Each number is 128 + 32 x the weight over its row's rms, rounded and kept within 0 to 255. Layers, rows and columns count from 0. Numbers have three digits each. The size before them is the row's rms in percent of the matrix's.

# layer 4 attention query, 448x448, rms 0.151, rows 274-319, columns 0-111
100:125137083107161163086110155104127160096106147120138115132155156097118180150171157107133124117144125119113098174107123123134142156174118128108117106150048141170118123124191092141199116113136101086105148171059161074081115098121138136149102145150157156131130086125114066118117149144111105104155171188123159149082125171150134117128098140148
097:088113141148185154113172102128035117098133103172061130097088157141092191136084127118095169188172097150121115117137109095179202145117130147197097192096083126133179156170126145139094132130107091118128110158126110087122109143142133139165143120136162122180110120190071128138144092151166077098125152111098119118104093131128119137081080099139
102:107147062101152143130126109104123120103094104213145146151143155080178116138092098096140151186188118142149129134107119243137101134092172054087097162098116168112132134106137134126135130122088135103158054080159132113122125142142174124072196114140118133090109164136151173191120161162151161177185101132132140092120142137212139211180100137077
109:044150122194114111115132141157143108100199137096125112110165147142161106077140187149121110070127144090203140147137145203060115085112144113172139103108140190146110127141088090091108114126100192150127115121165108150176112120186176093114181183165105158168036163112188107153146122104129160154118142143120119109094143088177175111123108121164
110:146167140193085208107147134156161112122118121113147084085117119112125099141094121136147116147124130156103089101184140158109109134154149126154130131104074130130173130133101142101156139133191185127070090104178117115160112166116104128154177134093130154082081126117148046023162109167071137076186130103138168119091096108119127098066139152134
104:149135197127108154093133113118124080137104134149103132170080108120102126155091080143106122180124146136134111114116167127101129199077169072109156128106168123104169127118178143147137143126076168150156126150106154117101118138125159086143134130213150116112130075138088200154172119097163108091131137147101078096168143093138190158096125123122
109:171119101136170139096160190101129104142104115150087161120164117153090165153110156128142155108197102150113130099060117116109116115152147165127177092138105098163118112131122121171085141110118097112102109146115123104177181155077102132128112162058159125091154104104130132151100160115138105131100173103102088114117131168109131131148170194103
100:085105076128112140136125100123149165077151064167099118144138155147183130170147125119149118160145157122144120140175143157178104093112081142107067165141120111097115131131067152087137138120147157156159076142129136094148070141134175134137172135078151158126149141124117067065108161057111151161194124187093130150179142110139119165121117072091
103:131180123177127158161106145161086138125161133125106136110099098158118102093113131205168141138140125185076136121119121092052125101141151094147211094092139107113117123137055174100120083120144144130099082106117151120124109139041159161120157127180102128124143173155178098076090123125096131124148167120135195112138065107164152143153093121186
098:179110120167115175143053072112142096141131138113149154154134128131154117144127113105179129175169154029136149078170103056110084142117098160200109138109124067092144179143201142221137144091133093116133129131115144158055191108141123133151112098119148164144142080115094158114096093106123160147180152151177115162091094103131084153147134115148
103:150112088104134162159159133123088137134119125197105115117094194105205112106188123098127180110135130125116103082138124104175146218137125082142177158077107124212139091114087090178111118108150080170131125142118149048110105183092146103141086112138136111109102094120145137193146113095123134168122164120176141142146119152134121085108115131128
103:122098086190159163141160174094192157126168148134161166122182109137079144145148131099119116078139093125150142090134155143060130099156124213135147049164098055096129143128207070105161105128160065082109123128141092087124151171163100152117080137122099121135159089122159123129156126122156126085105148167156187183081125170102129101153102169097
103:098144159144168130101106089108081116114132162076172140165138087113154084116153114077103205076108143124135154108098110161140154139153121129153138112068137115120166058134207129176065127103083117139151135062168090110152105136137105086119125143189081150186150186075207201110139103120131112129124129132122136189107134140154137114166113159111
102:112130122169138146142129135086133103187154126137110104171135151065128168131175103040094149197169187132112145171142087133086104119157129198124136080092168116121130144129121157086096109127080142115119091134114096148170142147100180153058174104153122143094138063129114144069142151122084137126112155112068162132076155111120089138153147111150
107:112156161173151140158098114152033140169191110125086160108146169082163111121114131078116115079094143175147073084191111135135123168129111128108142189122079157083179156157131078186122158113118065150100160172127124155106164144088123164163167165140158133107090123190122147190158132073114112104162138115109079190150112180063155096139146124120
105:132130116168098068173111151167121149128148138096118080184087121092133104092138148104123118124151096099115151154095062089134127126172121112086121118141165135118118100175049151177094145163182127182152085072139114132123138090080139082145149116146209129166106150115128087134098115068071127145157078106207205097107131160118136147174118147148
102:092081147097123113180125154119122186138131131119100140153137140148177104127082118145146193115136173137144097134170120116106128097175163164118098101067119106125059147153107139163196144178140142075115144110079121180136052094126118139065141108127138165119184188158120100170133144107149108115077089156108116205146153121134085101162147071142
107:142080078106098130166134123130208095134151158140159145101081110166088120153176147137104084104118101108144143116121127065096162116120150124136107171153100126190171125120185106118124158147151147112149137131121147174128168117136115139142070158152092160182140109064117090141112131127153135104155122112142150129113096141088118127147098184064
106:139142141169153095108142171125088113121067106171164164135127116099100063072060109105195136124140170164089136155170164183170104160114168129085123102145147079137126154100146143132175143106155086142087101079123199095100090106082094107116204110101146104087146088154130115169153163093120029116119112106178147128113178154149165157119132150134
110:165190132080113113109076172139113129079090123076115086104169106135067096180153103168132109076047084120138097141135116172112113125094082144082104147192104177139105104167165123153142173125175089149103155178166122145146147120158098163167092153182165149139194130145108126148096168172142151131050115177152084145177158133073131164066169153135
107:113127135125161118117132153124102124120123132157135155178100160107168147092096140129105147155091142111127116155112171155078123178155148115183149148156127206065158073134108103079124214112097093159112101140126125192108122090114142180122120097173162072115171068145117108074178116075149069140140109151105110101166200160130143118120112124132
100:093082167108098114108137137142090088143112137128082128147119139111116122110092125149134118152133115169106098161119086141121168120136153151185090135086173122132159152133139181134084120170113180109101106060075168155216106133166111109095150107170202064160137161140101150094161172135147100107151092072121065103096165062124122118186128091145
103:159150055147061144131132137082148128110103107115153126140128102114090140122090114073150115127172123063146188105130175103116150067110130210097136140101115135097128154132061092097153088159075147097131154133150173159156096134137186131091105116110070103150124102097120170177130145204142084090241130113106149092135072093104155129081059162133
113:108152161107136175134125176087181147115123126109095153133129149173136162171160176185148120095107037112149128088055120146145187102156144192093136122181146128115099139118150107086117159097117096121119136122134083148133119134108102182115128135164145130123161114139097135163115106122154100132103127125068085111178182083130094106178086218157
104:142140131091130105157111178119135148125126123107189100131110145160081145115127149146131116117129067198102181147075101153148101138073132125080099097167087180133127090121148159100107181079133116161209167199129136144086160133155093202130087124110147106141146123111087115161116141169145090118144099130108156089111117138062091088108145137064
108:155109176153180170108112232149069165178111153111053105129092128136107218123077115187092123127098127164108156142101092099153138152123110117126105098150134149071096051175155115174116164130120101155129169132142167151109077109146111119143120107120105138123112142165110099153112139172138098096113140148072105182170095189149147113135122124154
112:193092105153121194096130130103145200166105151152066186135124129118063130148147156155174154087128130111151124116133147118153165139183131136094170106129115113156152084153099110135174095114158107168133147172102138129137132107130099099139062110120101178158153105128106162179098119167171165082106095118113065160139130082060133121167141167110
098:162148037155113161186135146097168186149179126099181200118129148151129115132121072155155198131169190088098153158133207101143138111099114143094114163095084134123146171129150166151110096124139107104140150149103059125131084192125157154102112115188087115150116161070153119142160132149181151175148165129151180183098090140070141148089090147151
105:126172136183138111117100116140153120139172141120146159106136161228086119125096135143105107127160095166088080114112137140134061118116131120168144079090077169118057144041070084090132090133131130104198155183175079138165110131112106137150171097141113134094097150202144118078124089123155117142166101112121125046211107124140169173079087168092
107:104153118088118127098131082142101120095142135149147154111065143135184126110181089087045133120083183137183131129171132141149074179149091121189090089102116167168133154189154110152151101088129125078137137123146151180122084130130095150224127091151105126123107110130155109126153129148139147133188145186143150116159132161102122124157136124160
098:120117127118133164137117110163153132173185151104108129144110116040083072148135162098125103058109124112153074090089109149086153148145101173148046095145132146110143144191147101168074167147096089155106150179093124139173085172150141151112088140175193138104096154149145178194094092117140126151129145161127048177112128131130088068137139164103
104:164188154138101107101098177178085145168149140152164135080147187168202073100142140140095158089064170092142076200145127130115116199136115103116125075129137116130140099171093121141121163089199146144132150103156080205102084170154172075172137124136028180135140121129118143131114131129146123122163168162185161182107118094098163153141100113112
113:152121145131141161115155166146130209074067166169114158062145115165101179142115134159130095111138161106121077126106170160133128065110096177129142117184120163142107137115134103147160117138193169129128119156125189124153114110071143144125055073108128136178159173116129099102098110154177135155121101145105139157136109204095142169102199183125
097:115102087132092122128143141123157114100115131135130102103129113202141131112116141156168050120168145135134161131153159116135131130146130144074108154120128103132198115110116135141086141072153100079150117175121196120088117101136106140109149150132131135093155125143095100105087126119058068121096135143166178087131070122142131161137113156074
101:128124133099188125137167151113114079112142113092140134167105114106111159135142096140151076159141147130140106114098140108148157096143068172132178182164111095102105100123170189140075143143091084190183150141097134121142129114160144144120147152140197147114110178110090115130157159093134097140113189106119204098142142117143141114160201153181
103:073138164126132114132171085153113151147113154157189120166142128096109123186166100132173119122111155155089126214147177117180141125129146171111146120118156094126131143080084143106154126133130179149099090172206163109104091178082113127149113082097074124085092161153080076149098176163086153130098148153111150129113096135152134159124156108111
106:100162097092142112136138050156098076117112117102133109097084094138121083138101039123128122116141232122121153127150147181189112122108093117159098117087078091182163180117086141131119099103110130122126158129120200164109079147142112158166168097117177124122102106136132100129189093062091068165173123166174138129092054114120111113158101119156
100:159130147140151066133110168132084170088171101161095158113117167143159197188101147060150156168153184060107106126150112110160124162065120130131132097112174138134158096119182140119108147159142096069130177152116148184070107105146074123118082157130121159128115084116187181138106130164150089111154179127108141127167041140188118078153149103082
103:111153157095126137160157153110095133133131109161079134171088133073166118127140053098140131192156198109071120139129131076114124187131178072134114124094175169151134137090162151144135119087121154132123058157132143124119142114137127137120168143151078094140147132166101112156139137134090122151109193188109131112173146071107169139137136101139
105:174118091095171166187144129106105118138115166134153134089119125099131158131174074023120204087159081105155143182123115106154118200128123130107143054074109078086134083160124126156065071102105103192133127163141112120079119107140114127158135144073157161136114097154132213153105092129151101093083173174093116126148114151169118132129108136118
098:151100136122140134146115147124157094143102122097147137128122103160166063129131019158170113179111148144125132111124186194189182128103100147125094091116125171118148138095110159080065129143059134157132149078167145197099105122114133148121198130172159100141139086055167150117136109126112051157124123116091078178156129102112163143153099116131
107:123127148106149111110152199103146109078067110138142103129128111124137139157130168128147148146090124154117194115115123161108170152115160137120122157121123209138139084102119165081032197115104133159137143149113132158161098097177080125121148123134096132119054161093156115181096079152213149152074141142172158134132170176127153159124110156108
099:144136171134150128122212113158110106129157101136132108128090112117150167103152109108101092123136149168081138107164140088160099181204099101141095145138108093181105109158121130114131123113091133122126152151118201128201151141172148119129118108112172064091088141134087088107176131068157119107185116044141176171064143098117090209129163118178
102:117137135100133177105156216107117101125071125128131156084169101141135066123137161187146080153125107104138160159151080155109086111139113099114072119176154152167060106074118086124130128160139133092100066148181123176133179051105145195134095107128141125155178157113175071161134119120159166155107116088162154096081172159157143175131165129126
109:125149157159132157168074098142064182132152133145145114164084099065168134097113162080138181135083126123126094144143116116127130099118088064155150142048124121138175103190050142101114160129098110098122101118148157150097132103096132153079187168073059120089106126107125205123151142082075096119119185171118137157173136114150122148092070150152
100:113128123210126114135107122141142151141136139137164129137121100148153041130136136179126150151157134099085113114055151150109078101086191153108121115157181121113123176117080148129088092157117165146127114137122171146118104068132149148159132099170099100117193142133143109153108167184143154118196095120138143139171081134110149176138108085170
# layer 4 attention key, 448x448, rms 0.151, rows 274-319, columns 0-111
097:079147086123110124092120150123135170126135129106163107125104143160169154141113098124141154119138163169148092155150130132110097126115158082096150149189116140116118148109134092131169115088124089130129077100073121154145141077143105160098110090114150146151107105190077150182156147151090168149149120176084101126097127130126066140118164182110
095:109150150103151137186153087083151121115083126152160128164111185128123147104153076099129078158155189143083173128112131121157119118126238080140160110200155180161119111146103121089084156143114173157106148121105137087112120153168146111119126173127121098185092153089100139169171070178135174115130148132126129113137067121123201025165110123123
099:145141162133120172102101172176127102135091118191147127079099062100136132189140130073118101125108153106058112101120124116216102057134157070152103165142115171184111114149124151167143152087125200088189123136177121159123140063162078099084182173148078120076142122124101112106119140066168088134126146169174097061158171157092153104120123139111
116:097107151197123166164158137109136127059134116131126160145175132097073099180117126058084097179088109163090115163121089094143124152112082153164125113121096121131063091121121092118217122116061096103175085182116103119099171096178105168087127147137089130091161149145133117136154182137081137132079109075121087133172143049122153102141119158112
105:092149140077124125141097116180147139074088083098148088142086122121086127161138151154154083087141132196127111131165132163162129144086124129116178070137114080128125138091129086121174064081157082127162057128115094124107154111146118104106167118111162111110156110183145114137104152150099093142111102141067085106098127113118133146167174190169
103:144099121157085108070052146103111154165151130156120176092146145079148139144093147112159173153134138127076117129134092065150105140172116141155137208117118115190174070124119172048105177117134115129073067119109111086167133126125157125128143139192135127144097124111140160141159072152105125123116152075146110146146170141110142101154080137114
099:109138107131104189108114178098134159187083091082111098115122087132135196127057139103116126133130090114149171129155149140165105135083116153108148135152142090116152113142150122130123210149115191112148098120141169133088103135149122105105076100111133095154107090105109144141048156070133159139160139143150184170160095178118135217142133138120
102:197166153094124131128165156159086097165166110118110102146135091092120085156118076140149120101138130121100146106107118150135135085109155128129144102145137151144129142120096156143109153113076112127141109145111155150149089103110146166178133119119089095141143146153034158074123140132107164129093044148146166165176082089145082185125146142159
108:085062164128130171109133145132156127146170133123101149103163092162116139102120159171165073082083101127121172126069092133122074174137113103125120130123121103163125135210123068133141110119165118139165102132103197170115144177154133106171161158092166135175107165150159131209143151080138125108125153067098113061102160117113092136166044026141
098:113136111185172204099087078142113144146141116164110145154164158098140092117098059142138137158088102156136082094157121141182156129114208100137166145136162158143154092087106135118128137081120094121144143195129161073150138116135155174136110089142114102086151149162136126135154103185055101162128140173144155128117091140091144086106154072137
103:155152095163091174150075059125122143139119155154134113104112151112109162155093078153094069163144149122081131125088148133155113094170155119142118145112187130146121130147168139081119144166094112131077097134163131129147209139141085136092171142127154170088153171059119120121180128146124082128123184179119137173149126057136135130149076107060
102:132107145170133188122130161124138127180113123136110152156129157165121149136087115162143100097155128116134134104104119120094111167146143110167146071142094057144170132160140074110127137114109122114133046148066148156060177167099142076089147098132099171164110098086119087141133094097147175138147120179133170103122182138118123147065120073113
105:167066114129130119078192116153165172168124162144136168164123132174205121106158153086146099173101097132087123106125158104146120144136158155080152174130137121122125079094127185151132062054092114164085144141142140121159141140166130074094100119104176158153114165082128101133120177184125128158073094089134085150190190181134115098135112112110
107:144087141122129152106139155152124148129066112120096092110171118101142103058167195146160111099141073116093141041099108176148125126154169101130101105103125081119140101127184111138115128145196156136193122092098144105136139137172166052134127139119101132166095160090097098124128132145143165121105175145162130121152094195141150168142110086160
102:115094094167147129174128128201104069144106122144114139114131153107157136154142086121062180105071194111031180140137119100140182176171098085162145130077108107102152127144137184118092115125153103125134134148128192090087211123131146118135156131123123103119108107146141119124151118152078172184180141104157105109143148079101126151127148187182
102:098094108135181104186174138091179153160143131101158140119052178117143156136126111156121085120129118121123154090103114138167142164197141105108102129074126066103172089115170139088107161166198148153037121129147091157114179122167175130138152158115131149181117166116092111098072118071102131103109130159137171112078107115151128168118083100141
102:121097117086125165215127078160202109142156185165138111089105161129194117054154124082074141121122070114148103110146132132098141113141094141084209092112134121072078210088186120154137114117111063134081200135102113108182095169103060122130131088040133152100122135124126153111115123120148146147111122154121080138114096154128144079093191217158
104:154172143098124158147151114054112134173157079128220119134132112069135175057149134091134136132099084167139134129090221125146147023131151132137171103157145131113073135137127164089091151158120163138150168103130158148143120108064119127170117155143087122134132130130111113130098090088170203118099108136147205143124124148171145174145124111106
107:130132113107111135118126136135127145224100129119096118113083092107134083174165178078129171153137178118120138082058148146081129172127195135138135155126133118119119134150187171106223175132170127089147110110121143135093181109106094135152193165120145153064146148130165132186096062073187164108205166168115162076197153196158121160133142126151
106:155173078126130117162122128165135166145169144126103095154069081188163107098123114150102194113124209077178144145124164087081114138129075129125155119080119127079182146125124160132087133134103111146149120079146104164107173134075069122130141081108125172087134145159128170162145115090088139120145120114109040158166107136112120058136189152178
105:153115122128137083090123116119062115118122061171099151190152170086147069147103077096164154130119162114077167135072109120114116104138098060136117109109122103151122094122147133118181159143146132134104115112119122158173172112129168104104106165055171117162070117124119072143098138159100178148128105112071163199150133100148208096111084106114
105:121162152149138117139213144129087071139093153102135137109091152134184105121139122109128109136108138102090102100100172124107043110181161102091142133126109131133101118164124144115089104162135147090058122126095103069127122131151183131163173198144119156148135148144123098136159108095163183144122122153145118106177117100099160081143070088111
103:077101148144136102108130100141067135043081075142098147116124112142160141170135091123153110128175146150131078146121131138182164127130141111166131127111128125145186138190084135141166116112122080130146157165162130134120063119099151171122150128126146108137101112168069150139109103185148070162054112083153143096086099115089160120108193107132
107:151128101144184118108151103163191177168179132118131127151137100139184154088129099120108123133167136154133151190117163123077133098126064109080165116152132138146088172147112090154082099114127145113135111125131140125099046124071110134138103122079182102163168135147090143113096154106090174159123118159097100210124133126088103083172134123151
101:127163140133160067161104118078126129150073112102102130117163139150157164052103137166133119139150157086164176151111162170109112149154125093101157110189170104152102137163113152138102106172144148124118172151109147109160098108079107118138133083159114166135145113147157105148147094140112206159181106126097152154121138188143114137118124072102
113:137124119099107113187119123154199161063154175169089126107184108174183103086117127122131146156130119145114191180140165132074169142130120151118131183144096181131095142107060171132084100139114116163059172156126086162114089124120111135112118146033182152163119182122134184179129223133144093110079122121074064085109114141153120058164110169164
109:165130146103070137165076120090148169163150090102126060142101102157134150097118123134086164134153132112145200107157154119040144145129077113133146119107136070130162066128113044107067138215171112070083114102099213128107092108057180115119053092146155134123120073142173130130057081100158146171147105145123159114149153188140070113099113147134
097:168131089104160124105125106104128074095181096095125149128168161122131132155114169126141132093154142131087175097080081126154141068198167080080107138155146152154093143129101119129097088185126142129108151126091141149087174116122149134148188212175127136135120086085104132128143158118160121128099139090194139100135149062176222166109105108155
104:110100114114158147079140155122033099114144135142162155116081121068078127111090138142102145107152150143049142161102102170149117073103200131092157126137118132141135124172090050191167128139149121117197144153134203177126186111100125101140125137161103106064146143149098106107096072118088113119135137102092197164150106116109164144188146174114
120:154151138102145091071080102140121074086104188165175146099128105153154103159147116165165138089119122232095138177094110101114086128149124165116132145094176119150121187087192155170138148088145092123165127039131153094178179103143093072047128135118150132146171137141135154141172098158095139124070097058110132152111154118178190117128180154137
098:108103122156128121142149084127147129133147188161053124155208160111101098172131122145141135155090085117082044185148187067103177097086168131106108137067098095159115076065150128131134193041100128097108153101163107114132111100155122147123091143166151167089197193087127200138128138145076119154119161112178127137107143137123142076146129116087
109:160129134163080125131140093172108136075130152105157122128162134149168088110176176127103090140121172178106124127132096088145142207139100136112155144097131140133126113118092170115171103129142142151065065160122116107101212086150199126084159159121121134080148166143209127118194179131104140155095091068111054145133185099107113103075122119142
110:163166073168123131163156167200147143112165106090094066161081171154086182177087076186125134120147203138134160117137179145139153148112121137113132176138082082114118189167104099141150096156180090105065111172122075159163122105078131169138113095070169107150113078155122158084112176130120148123163102163128140146158147126121138159129132165168
095:105147177173177111121086142092126132181113134108185134095209127094132091106111080170114164094113147122152150131154098124133144210133111106103137132164092136124095136197089132207171173141128151104039115124104166119062141166150161136114128121127083127045161144136099161117116108061073182132156133082166166190136109154086130136072143028121
099:152162147157143131102108142125173158127164084159104158148085108091171058107101142117164116094115151132134155133090148139129137143154171140115139139153120140104178142120115164093133163142144162195126122146142098166147098153096147068132116115137121146146085105116065092128126149092105178118131181140151168123174111074178149139095115162158
105:108143124139108109158088083119126141090181087111132135091090120082149153144156128077115178099157152189129124192152085132150165120090191139139161130170124180143110187106106097156158103143148062116157126204052094159151101100165147155113130115113135144100179098146169154109122131144142079136168136179141119067092137137122078102185125117109
103:123116233143119100121123143104133088114159193182124167095134144195034085198149090187143154143099121203121136143099114146121098177120120126157112172141151136118128170162134116169124137118169181149126087161146171137140127045152115168173130151153182125040119185125086155153197099131097134116145161105110193163085100122096150156145125184137
113:138107137152132078141095117163098163112096129165097127077173167119152150104161148096096055100109164174194095121092076152133128099129183128137157076137122163103131145108106145116133121124162095191085201142088146119164161118134162153132114087103189098203104172170115078167163134124208095123095149094110094090101126087156109071161146106157
105:119138108097142166100099146124086148145153104171129136121159097103113146069154110070112138157121150110141152090175082138134149155129136153097114118105103203103118141072112133121111198116056122100140197123106114134149136088142109134098125159145141111118145163119151148177090199103127066154117207152118134117076086105149115132170117149208
104:137116137148083094105135135127111144162165141164091127125184141128113150125108190167170051121136100133189174134105081097069098108174194176206134170112146107155190090131165116076143181144146146118151145157147165110131148187128099116120087123129129174134123142086175095165074124118147053148098121113109176113049106130173146139154103126209
097:186102133133098148105140143153104098122126113148189155123187125161104111139068118139092128164122116168101114119116178154169154107122158102108170133110154183141133101157137120149110111069131146125153168095132162142115126082086106108177155136112127093162160141097098152125119170187141146180125133099143123217151131118130190135154161226152
102:186096129126162091112086113127140172106098141091184107145152121144120138094180144065097118131175099177160169163192154153104153149118074089172136197181179158177137135084078102093135102137122132106148161088192081145145151155099107167084129147093131128081143189068129138114100139182089145138147090132119090116129123181115175071112093151106
098:095164085160163126126156102119117045103142181122161158110096141103114089158078102155157144152133136102134127127142111103163151255075154142146107145167145138126102142130094138155118135131132114111134150129139145089126188089071132139119179161136124117087137166142187122155172072131082131136167153129144208126061132153091141126097131128142
105:145148087129161206155139171096142076135094109090154158165058118143117162130123123122161144131115147151136181102147160143146141150128128115165079099074144125092107116171157173128099177168133148129123093146158119166101199151089126125131168108122129117145104090110146115146088043071107137146195109120117171133126166169116104102081103110141
108:134113135119098138086081121135161137134160132151078139127151111121135187155160155160126072109151104176098092137161118096149155112093120175178156146118132206169102096077117183102200145070115115180120125116182129106126172106192160104136153147095160082114095125143097167111177178194121123085098080087144145121142138089131108134067082162098
095:165101104182099149121103159140159077141117091067126116130102146175147111157095070087142122104149124135143065150109046103129119157104070116108145112117141094204138085055092072134098088136138095132102111147059139164142130102084183142126147099139137081163161069119129140124118132157160122158095077104130093139147104147127126125132172093140
# layer 4 attention value, 448x448, rms 0.126, rows 256-272, columns 0-111
101:120130134143135126094122123129093128080158132072072082165109085191128183158099176121141150203115133049114124123152129072169145091129167141154146132163113161106133048163072150148124152143071113162101155110198033167130155088091154099108177149122145132125113171109098133112113138130152147111104099148183137125128081142163131088184103083114
097:108105095135130107148116122124115103116146126101101106127076125185114118147062136182156108163132208117147149212103150167109127141110124140127194171197092166163158149079134132082182133136111127109107142074124159180138158132117145169130129129168113141102071146120144130182150174124121100136080134120117126126146175071192250203093131048080
101:145148111051151122109153155166081153157176046135044152176119093102104121137192156125098086073089159129212125082153146136137117067148127140077223101109085155079189132097157212123149148150124163123115116122096150181102096131101086128130201164142148095147099058132127139113091143120081107116115095149106066155150120050108104148100118182148
097:151155158120134187115074123130127112139125153151086152072170129100151173122152147160151131119144129243101128092112114145142176136145160175156085074149153118103108188136136128135093156112136151124128151132096134105124080187176149083147129129170102115101117052182163155042154134156137113128160115122091101099108088111082063035117155123019
094:126106166103085109092114146122099131151136131095129139156062143152086055168130162075141181133150131093122073159083129186125116102108111127118129117103105051100138148111153109144189148096130106127078143154209149155083115104158086162064146115116092150067096147115097160134085185107170143154134120159113154142127175154153157119068176121124
098:138119187106076092148149188095153145160106125110175105142095166131189129119144141125164091095158167118135107114159105114132147078114127139128104151148132111083130112109159154127147118106087124158158067112146131102128113097139075092152176125163159104151153133085108125151121131180115098141152114141129109091170127133108077089148151097134
090:140147136113157130168112131143169123052123065080166137127089168125143157194175173112158072074104197165105208142148122060161150147144140132139161142108082101083100126123123094116190098126139178159160095116134207092151099132111183124143105145082126148088121051136173138138146195108101136136110153118118131065124142046114119164033129217104
101:116134109162158155140124141117157146066124050100149135122088212128156095124158151088095160120193151120050099124171105085148164091153170091173056097142132170125106090123042158132148092145098074169158137187146109142093116114103141135083125084088093095106087140145100106095097125108179137140069152120111127056125103159159122104130155145120
088:161118096081165165076179120107084122149143136097085103126153102133077161164094135128116100110112098139142156129131124150170135156154132101122133122091187107200164083183155106126075093184075134125108126133143104179146124140108154124112163099136087103172152148125081127110124132142092116172122076103219141167163090135127136137142075096185
091:157121169136070162154140073156101121217140147171191098168164098105108065125198146086151120131094153152072102118154164152102064154109158130070115115138166121153102150151106121130132093095133129125148100104149169149145097100080080116173125071138162187117164188167131155144163085156121078157137154157156096099140097182098089108162173062082
100:132187218123150149162116160129135117109120118171174143103112080096109139153175181160193118122068090129109133121125141124089141167066199125120140146139107118164135165122064136143080168044090107089168103069084136149145113110164100126146149187098150156127186113167178154063179133145078086106110107131134110109131101150102072109114078134116
106:108179138113135081146126153099169163094077158096137158098057120197123176171162111174114179168159150157092127124168078139118192109119163098193078120159115241078076101170151077107163148175085122119125149202158153136107084128116107111136127119099097131144078100089134164141183158190139112089154154139145151147148131129151153116172144175090
103:124126118136088150060106053085071092184150118125149168119079140105087159108170110085082183119177116114142079088127113129139148092144111093129128163203101155135085134147124136096157093080100069153106139197104138140122087169138053161117174091154101128101169140090026091101173105134139131084149110148113104157119086120160165149144181150086
096:159201099121162096143045105127153140139083178109086104133127089167105202120118142181123120172113186171090100134158113124123120159138074095160123107182164103090126204183136099065141134157165112089131170121109129148074121154132146143113140171109091164103111170170109107065136163107086137126163154143134151110095099118106113124134167179090
099:118125127160120128113149093119130111039114106120156114164082179117088131156094184130133137069139134120095169098155109177057090143145114035133155122132088128110142076137191125140195110136156083116135110074107132131134166164071118077143166087162118099148112131108168116150158107067126133122130113102058162160152202161194085098090122091109
107:113166154080086132146146148130154099192096083159083149127126095101088152174158177075187186107192134132031139117181157124123112168153123100089078132203172123209058150121172164147158105140157138088107101145155136034091104150078137138109181107166093086124180125148107130170179133172132075082112140161118133126132159139109093111140124116145
096:181132119140038073052129106091169101151070051124106137154097175096106102106132153121178103103150160108140068073112124123069143075088105107147100114104145178096164161179138136137149086131163091153104087103091109107162118126147070098131138087152094148157156135094125107075142119126070155147123121147175117171140117096097109110065122106139
# layer 4 attention output (transposed), 448x448, rms 0.207, rows 256-271, columns 0-111
091:106196108122160169124101070089142122120178129131177111095159138116177100152110084135073173121129113120099127160133075147124150088142113157066107187108120150117129167120054122164094145138090123076152144115155170120114075112199178101141177129137090165118161157126108200102130181158130136137110143164083144161143096158129106148107127072065
085:086166178104073121128151129098167149131178149188158074118167134136166127106138076090121128130119179049170094129108138164113141129073146141120114110083175135152142114193135176050079118184114144096223088173073138094149065146136109100145174188102141080158169149153127130156121123155152103132066118140115124156124086188116108085155131113165
098:147088075200078128176074134165095063151091145108178114103099126094102162143106186073140207112174094132104165146135176203116107148148155136185141090122116160181106131107130147050065149195144161150139157122195065139071120173141186122112136173143161128144141169114106146132186153028178105172127164151101212110105090204168194120151062080116
092:099142112179100118143150132112148126108152120153167094163071116173160127157182107155122155119076111175154164124129132084155150072122097120086147169110160155110164079074131131114165118116134116188154160097195105155057115102093117144171121120071100155106118083117199145161143137127095110084088150196081131103107115139131152132142131186134
087:104128192103114052153119140117183159132228130148121136083155123190139131182175060146087083084180087159172102108111132179186105143184175173145099088155115104173121119139119120145091115157125177113161057131031102164129105125104125095095102176153180028171164137089149100147117111095143150158116138107072117129127156154175116169088106121129
095:180123123160092137102086112112123128130124118134123111107170167132103115128160093126093113120141039087160164134153137197093119121131117157112118128103139103163137140134076174096116099095125166096063101092156119150110107167116172098105172123082116124083062130155106144130183090158109168158166068106115122131099160153127144092078117168141
083:173171142198086136101144197149088118121112097075161154116176139130095162108063175111114167105113136150189062110140076137072147087154083142136091115121100201139169184170158093143102110110098134144134111106138136123112156197156052116082141180108138134134153178118117112138118115212134148137158141124141139163127094145117083072145142130137
095:188178193149184122153146131107116193148142181121074137145128088090109114144114183162163154085125086039131114100144100149089196082131091109144131150201114152092125108150034085155200141132195118111071146141109094108167134103103094147170107170060145200157159161135091135117119121151131137123169100059138148160096103157085055105157119136131
083:132141064150146107154094125106144070176155108089157101100162143139130062166155127066135129165136141097099162156145070078102147182138133121071108143138093114110164103102089146080138097088141110131113167094098136095145162133093154127111162109220122188126123063139133172132117166124098120073130155150111145140162124156149151127154085147092
083:101124146117170116098065080141134105185152171171132152097142082124122131158117070119147152149109112150159085140161177126111125159110096160192112124115093172147088082115174128085157169103115165131122165157091190094109093114118145118169135173109156117083118120119185162119104112100102147109146136172154101151123095084161180148107158094097
096:080119109198136161053118100110177128123119174182143143192152120079148153106152104161066150109176129148144145133100125146094125098130104157106121122166143148091068110100183113140119116157104086183079155091122111145053066164157140095062103131161134101102125091087152115092133111156151108087133092080116119137141078153160104121131205148152
097:137136177081119124087113130095136139154106122173059122117216126187143098122093093122098136104117108136162147138115155125104116106065116089154101177162086135116179127088118114163215157151072123133122131095158159145136092133100111127174196138098171090133107160198124107136072110162156184156220148156131084088119154122112151140115090072121
098:136137139140038093121085109147137133122162189162127133115155088130128084141144140124165157146112101103193169122171116140179118070052111086160121111092092125126100126134127083094135071168062141057143147135156160130135147092068164086177148127068076084112098137136154136128070091142082172177068150136162132147120185137130088158164027141151
095:165177197112152162095114097131112120127151158143137124113045124149165145129121131042131154082139140120158146091099089092188102147098107174116135155070136173182124138116095129081125159107121109111121100121149138152124094132150086124137142176064169132126092099130133180140161169162141076151128147138091155174132165142143101145109139094112
093:121137150129072136105106170143128122155129107159124136100141163104127127061150132101122104163080142148083104109150146103188150180100124165156111125119112111187115163144143171164104093098135107171045177129110139121063106148104123090121137165090174154174162103125126091109129087133115142081162148102110184117119123167148122182149156126071
101:167094106113166121080132134150136119127139135163128074170144143136085157175139088158120121138123049178122140144107144107158146151133117092126160161117068107209120089083154130169137100139120128106155095138153146081110148139133158093156131061077193144116116099137097045118148105112128169159071094131160172087095175224076209138106141149117